From a checkpoint of a small transformer trained on Wikipedia.
Architecture: RMSNorm before each block, rotary positions, no biases in attention or MLP, untied embeddings.
Each number is 128 + 24 x the weight over its row's rms, rounded and kept within 0 to 255. Layers, rows and columns count from 0. The size above them is the row's rms in percent of the matrix's.

# layer 2 attention query, 192x192, rms 0.0645, rows 156-159, columns 0-191
size [ 90 104  98  86]
[[106 127 130 123 140 114  91 125 152 134  98 112 124  87 106 123 164 123 141  97 176 124  88 115 130 142 141 117 166 143 121 126 148 115 158  98 120 138 127 185  85 122  88 141 126 100 148 108 143 125 132 168 100 110 150 123 107 186 115 106 103 148 130  89  86 146 129 162 132 142 134 166 134 103 147 131 129 148 121 108 123 116 138 139 161 121 146 137 118 173 142 128 166 136 176 101 116  91 116 124  95 137 159  85 146 161 126 117 112 111 161 126 128 141 106 123 133 116 167 135 158 116  74  87 131 158 134 197  88 170 116 125 107 136 158 136 127 165 152 139 112 130 125 102 170 123 141 119 144 125 121 138 130 107 131 132 156  89 124 109 142 153 148 156  89 103 120 147 162 175 115 105  87 100 103 127 145 105  84  85 108 118 126 166 105 101 127 152 134  99 151 102]
 [128 115 108  97 136 169 118 105 135 136 155 128 114 116 140 135 126 116  85 130 160 147 155 154 120 114  89 102 126 110 119 137 144  84 165 150 107  91 141 116 160 161 147 137  93 112  98 106 102 144 117  74 182 117 138 155 151 129 160 176 138 138 123  80 125 129  80 114 107 148 166 116 122 115 107 126 128 144 117 149 132 152 133 118 142 150 124  87 119 164 131 108 153 117 108 146 161  73 176 124 161 148 146 117  92 170 119 177  98 151 137 127 159  67 135 121 160 148  85 144 157 167 153 155 117 132 128 166 146  94 152 126 122 138 151  99 123 119 193  96 122 152 110 122 125 176  98 139  90 160 108 103  76 137 136 116 117 104  97 150 132 139 107 133 129 117 130 140 125 143 164 146 142 132 146 124 137 168 123 154 114 108 107 140 122 114 126 120 131 144 115 148]
 [151 132 152 131 114 133 113 157 134 118 159 137 126  98 106 140 129 117  94 102 154 120 138 111 117 118 107 144 119 132 125 111 141 163 121 157  87 124  92 126 104 107 171 137 110 101 142 130 122 111 152 102 107 141 122 146  94  80 148 146 177 109 144 136 146 151 134 115 171 120 130 134 123 136 118 119 136 137 116 129 139 156 112 132 118 104 156 140 130 152 125 158 122 143 140  83 124 168  92 116 136 167 135 125 115 119  96 127 138 156  94 108 126  91  79 140 125 119 157 176 114 107 180 124 137 159 140 113 167 104  87 118 182 168 142  83 103  97 175 117  82 156 168 164 153 106 148 160 119 176 164 137 130 148 129 144 106 157 101 125 103 158 115  93 120 110 139 160 147 131 119 178 139 125 126 137 141 109 119 155 110 167 188 134 149 182 135 183 123 119 155 147]
 [128 106 107 145 115 143 117 100  78 120 123 104 165 174 100  87 186 153  90 132 105 108 125 159 141 130 111 136 121 124 148  91 139 155 135 127 129 143 180 142 167 121 151 119 133 122 138 139 165 109 140 131 118 147 151 148 156 108  99 162 180 157 132 187  91 113 122 130 128  81 141 152 186 162 126 152 111 162 111 155 152 102 127 111 132 144 153  87 164  90 132 140 152 134 128 159 132 120 118 152 115 113 134 122  98 110 126 130 112 129 164 122 100 108 122 120 132 125 179 138  94 113  85 133 138 107 136 120 131 106 140 139 127 114 168 156 126 131 114 122  91 108 133  85 131 110 123 140 108 125 166 126 172 120 150 137 111 138 174  93 124 123 185 138  88 131 167 117 159 164 133  99 126 168 150  85 130 145 119 129 127 117 118 144  94 130  91 158 126 123 179 141]]
# layer 2 attention key, 192x192, rms 0.0655, rows 156-159, columns 0-191
size [ 96 105  99  88]
[[132 105 108 144 140 104 125 109 126 101 129 120 133  78 152 154 113  93 133 106 107 175 115 139 117 111 163 136 124 139 125 108 178 153 140 141 141 162 133 139  97 128 119 144 111 165 107 106  97 103  94 104 111 119 169 140 134 156 126  95  93 172 143 159 147 100 111 150 122 101 133 111 139 118 162 115 110 100 181  99 137 155 121 188 134 146 145 116 118 116 142 118 149 126 121 150 108 142  93 151 148 131  88 121 154 182  98  89 115 116 124 104 139  77 166 133 154 148 146 114 165 117 130 147 128 100 121 158 146 163 121 113 129 109 164 123 164 163 129 115 149 154 157 105 136 176 126 184 156 143 123 110 116  72 116 131 115 120 135 120 124 101 119 147 131 131 138 120 123 155 136 112  79 112 115 133 140 113 110 144  71 113  93 142 149 118  80 168 135 148  69 107]
 [199 126 159  89 115 111 142 154 163  99  99 129 152 133 130 129 158 148 143 122 129  91 126 113 129 151 145 139 133 102 130 111 129 172 101 131 125 141 129 112 159 148 114 115 106 150 151 131 169  97 149 118 113  99 123 155 137  74 172 159 146 134 110 117 122 165 115 109 106 130 132 157 166 150 109 127  92 108 135 165 139 131 138  92 115 155 132 116 127 145 170 126 117 119 166 152 179 138 152 118 132 118 140  91 168  95 165  92 134 113 171 147 149 151 138 133 117 103 142 124 145 111 134 141 183 169 103 157  87 102 120 135 147  92 131 117 110 131 148  83 129 133  80 134 129 114 128 148 118 105 119 125 106 114 130 103 144 118 124  92 124 110 134  99 101 107  71 101  73  80 128 155 162 147 158 124 105 143 121 117 125 147  96  95 143 125 155 102  99 130 181 102]
 [154 180  99 110  81  94 121 123 111 138 154 123 126 107 101 120 113 102 140 131 132 170 124 104 142 182 145 153 152 106 142  99 127 156 119 118 166 104 166 114 130 120 112 160  96 133 141 127 189 106 108 153 133 145 120 126 129 119 178 115 122 102 164 111 126 108 145 129  72 118 131 142 153 152 131 136 113 145  83 169 149 124 124 166 110 145 113 115 130 118 143 137 126 144 123 113 119  76 144 155 148 121 173 122 101  90 126 105 151 118 180 146 100 106 118  86 156 133 122 104 125 152  95 129  92 120 122  89 110 106 144 152 127  94 108 136 147 108 135 152 128 130 107 112 102 129 126 149 166 146 141 116 143 118 139 174 134  90 141 155 137 101 174 189 131 112 143 170 114 129 157 119 207 148 134 133 110 130  96 122 140 124 103 140 115  79 112 114 101 127 144 161]
 [134 125 118  89 108 168 171 142 136 146 135 151 161 105 155 176 136 160 101 106 134 131 134 174 128 100  81 153 140 139  93 104 146 162 155 186  99 119 122 101  68 149 155 152 175 112 123 136 127 142 104 102 157 147 127 147 123 163 130 172 125 128 132 152 134 166  80  73 108 127  79 112 128 133 163 136 140 159 136 100 137 187 141 165 183 107 135 139 126 124 157 138 138 114 134 104 105 140 131 135 141 100 158 133 152 135 125 157 119 156 108 113 101 114  91 148 115 144 114 125 122 120 163 127 154 131 133 107 115 110  92 143  75 132 127 105 145 138  86 121 169 143 138 140 146 172 141 124 146 104 123 136 102 141 130 149 116  98 138 118 129 129 133 175 108  98 163 139 159 105 139 114 129 109 179 165 137 102 141 142 144 149 161  91 108 138 144 127 147 127 130 140]]
# layer 2 attention value, 192x192, rms 0.0575, rows 128-132, columns 0-191
size [102 100 100 104 102]
[[128  89 134 160 126 127 150 116 132 126 186  91 146 110  91 130 155 130 165 103 103 149 116 157 108 125  71 144 133 128 120  92 125 133  73 167 165 154 132 146 109 150 136 155 143 131 135  90 178 160 169 130 168 133  92 129 137 113 106 150 152 118 158 114  93 140 189 154  92 127 107 154 110  82 132 144 114 139 126  99 162 140 161 135 174 109 112 122 137 148 148 130 120 130 130 122  79 131  95 139 108 147 168 151 141 142 107 187 133 136 114  77 101 132 130 157 141 157 144 126 147 142 140  98 127 109  75 103 122  93 127 134 117 135 128 133 138 123 141 140 139 120 163 127 134 134  88 155 135 108  98 107 150 122 144 145 150 106 144 148 130 139 121 162 155 124 156 100 139 101 137 127 163 143 168 141 159 143 121 125 156 133 113 116  82 127  76 114 144 149  77 127]
 [154 104  95 116 115 174 165 149 158 128 162 121 134 100 121 143 104 110 111 154 129  99 125 143 135 147 124 133 128 134 115 111 137 110 111  58 133 119 143 157 105 122 123 131 133 113 154 126 123 160 110 155 140  76 175 103 127 116 157 149 116 114 114 158 140 115 106 121 103 128  79 135 132 112 172 113 107 159 114  99 148 123 134 120 108 138 127 168 146 142 127  74 126  79 134 113 126  87 116 119 123 110 164 142 172 138 148 118 128 101 151 168 118 138 133 154 112 153  94 112 136 148 132 148  90  83 120 117  96 124 136 169  79 127 145 122 183 148 106 104 101 121 119 137 136 133 151 123 152  67 147 188 117 117 132 105 137 150 147 105 136 101 141 146  99 125 123 104 167  81 161 103 160  80 107 116 115 135 127 147  81 130 114 152 111 157 143  92 161 156 162 138]
 [104 135 118 134 150 105 184 103 134 155 134 156 137 110  98 104 127 120  87 161 153 125 112 148 113 128 133 158 113 114 140 168 150 148 114 130 110  90 112 134 107 146 130 104 177 124 113 124 169 115  39 131 142 131 164 108 103 129 127 136 136 163 104 122 124 148  70  80 161 129 118 119 110  83 139 148 115 168 108  81 107 130 148 130 149  92 111 138  84 163 125 122 112 109  97 158 111 130 146  89 103  95  93 136  91 116 155 138 122 114 137 127 113 113 146 140 122  98 107 144 101 177 157 143 147 165 148 158 131  79  93 132 129 111 159 111 100  79 136 144 115 140 128 107 149 144 138 117 164  93 151  93 118 155 118 117 121 141 148 105 103 135 159 152 177 121 107 130 104  91 143 146 141 142 161 124 129 168 144 132 132 165 145 165 137 133 122 155 145 125 128 127]
 [167 127 110  90 161  84 159 133 124 133 154 120 161 100 138  78 126 149 129 136 156 101 108 124 132 114 115 144 152 188  80 122  99 155  83 119 121 117 179 165 186 124 160 131 137 132 130 148 152 113 111  92 110 105 105 129 112 122 116 131 124  81 122 148 143 112 133 165 113  98 104 144 126  84 115 128 149 152 121  94 119 133 137 108 115 150 127  96  80 135 100 149 132 112 107 135 115 142  86 125 126 117 147 153 120 128 136 134 150  97 127 126  99 142 130 149 131 161 135 149 127 122 120 139 108 105 103 150 107  91 143 104 152 112 108 174 124 129 134 171 116  94 141 107 156 143  86 116 145  79 148 164 113 148 114  85 100 133 112 143 118 116 147  84  96 136  90 154 109 127  86 143 183 155 145 155 138 164  97  90 104 138 152 108 105 115 180 133 105 133 126 116]
 [107 131  94  93 155 104  94 133 140 145 154 127 128 101 112 128 136  97 121  73 119 163 121 122 146 110 137 141  66  90  79 111 137 139 134 174 109 142 144  99 128 139 152 150  97 151 108 123 132 124 140 129 117 131  83 123 104 116 132 157 122 109 111 144 142  89 119 153 150 147 142 143 137 127 154 123 133 101 155 146 101 147 156 142 153 210 129 123 161 157 125 151 131 127 120 147 139 126 156 135 128 109 119 119 156 126 143 152  91 202 161 164 126 132 101 123 142 109 161 215 129 155 149 128 154 159 113 157 124 127 145 115 104 147 112 110 134 132 155 126  82 105 133 127 141 106 103 159 160 141  97  90 117 129 119 114 130 142 128  97 121 130 151 120  69 105  93 122 140 116 114 101 114 129 133 121 162 137 114 109 117 116 145 127 101 174 182 173 120 139 136  91]]
# layer 2 attention output (transposed), 192x192, rms 0.0494, rows 128-131, columns 0-191
size [103  97 100 103]
[[103 139 159 104 131  98 175 114 136 143 152 140 153 143 106 179 111 134 137 126 137  73 141 151 100 144 142 118 138  86 168 134 158  88 109 159  98  83 136 104 141 133  76 178 147 149 145  73 129 125 131 160 138 121 154 158 116 123 104  88 121 134 100 143 170 132 133 128 112 107 165 146  94 137 123 113  99 146 125 145 112 122 135 127 154 140 136  99  69 103 125 148 106 148  87 166  96 133 163 115 104 128 148 113 129 108  85 144 125 126 141 111 156 146 151 125 103 110 141  85 130 151  90 116  69 150 130 108 136 139 144 114 103 134 106  49 114 118 111 153 118  99 116  99 107 101  92 119 119 109 111 132 124  80  95 138 127 154 100 142 160 136 139 125 130 126 160 112  93 126 126 150 137 132 150 132 130 153 128 124 102 133 102  83 136 142 141 151 162 157 103 146]
 [133 184 155 131 134 146 145 127 145 123 133 104 103  86 124 123 188 120 142 119 123 130 150 134 124 135  95 128 144 131 144 133 171 134 151 153 138 125 144 117 155 119 146 123 126 113 155 128 135 196 161 120 153 140 128 179 153 143 131 129  90 122 118 100 130 155  88 168 115 131 115  99 118 169 116 111 126 143 106 112 107 124 148 183 153 165 150 120 126 131 118 101 107 138 147 101 144  69 126 111 123 156 154 119 128 168  61 140 124 148 131 102 154 166 133 123 128 149 117 105 145  99 166 164 142 147 102  78 119 118 167 139 156 112 135 144 104 112 141 143 120 137 141 121 130 230 127 156 142 155 139  97 119 124 132 184 159 124 124 157 126 157 108  90 149 141  95 143 110  87 122 109 136 141 153 126 152 131  78 140 132 130 113 122 107 138 103  96 133 126 104 112]
 [113 167 118 137 120 120  90 165 162  62 146  93 117 134 140 144 144 143 114 134 136 114 132 129 116 105  97 139 144 147 138 165 151 181 143 121  93 116 136 119 162 172 153 134 130 129 109 155 103 124 119 102 111 121  89 134  97 116 162 163 140 135 170 117 136 108 123 115 134 185  85 110 107 112 145 124  93  99 133 116 155  90 121 100 143 136 131 130 145 100 107  67 119 139 136  85 125  94 125 124  88 139 102 149 140 117 138 126 122 123 127 132 116 151 131 128 117 139 114 146 112 125 118  99 102 113 111 115 103 138 171 115 140  53 119 178 108  85  99 156 177 145 155 128  72 161 187 136 178 132 130 139 130 129 112 118 126 129  99 143 169 163 119 109  96 164 157 119 129 128 130  93 125 125 115 112 142  88 165 141 130 133 118  80 132 129 157 111 146 136 128 106]
 [139 164 196 163 170 124 102 155 139  95 106 107  87 151 116 123 128 112  38 104 163 122 133 125 132 137 125 127 110 153 155 118 146 154 109 134 108 119  84 122 128 147 170 127 159 100 127 106 138 117 145 126 149 108  84 134 128 101 141  98 130 131 113 130 134 124 114  84 133 109 117 125 104 159 170 136  63 151 126 160  97  89 127 166 107 153 136 139 133 137 126 150  90 113 108 151 143  96 161 117 109 131 125 129 135 155 114 109 104 112 123 114  99 142 150 102 129 118 131 121 151 125 116 137 135 156 128 100 117 120 175 106 134 127 179 129 127 121  95 148 147 128  98  95 113 174 117 115 141 141 116 124 160 111 119 100 145 155 103 161 103 179 142 121 138 144 126 117 138 133 152  91 126  81 137 150 142 135 158 130 108  83 137 117 141 128 186 143  89 164  82  96]]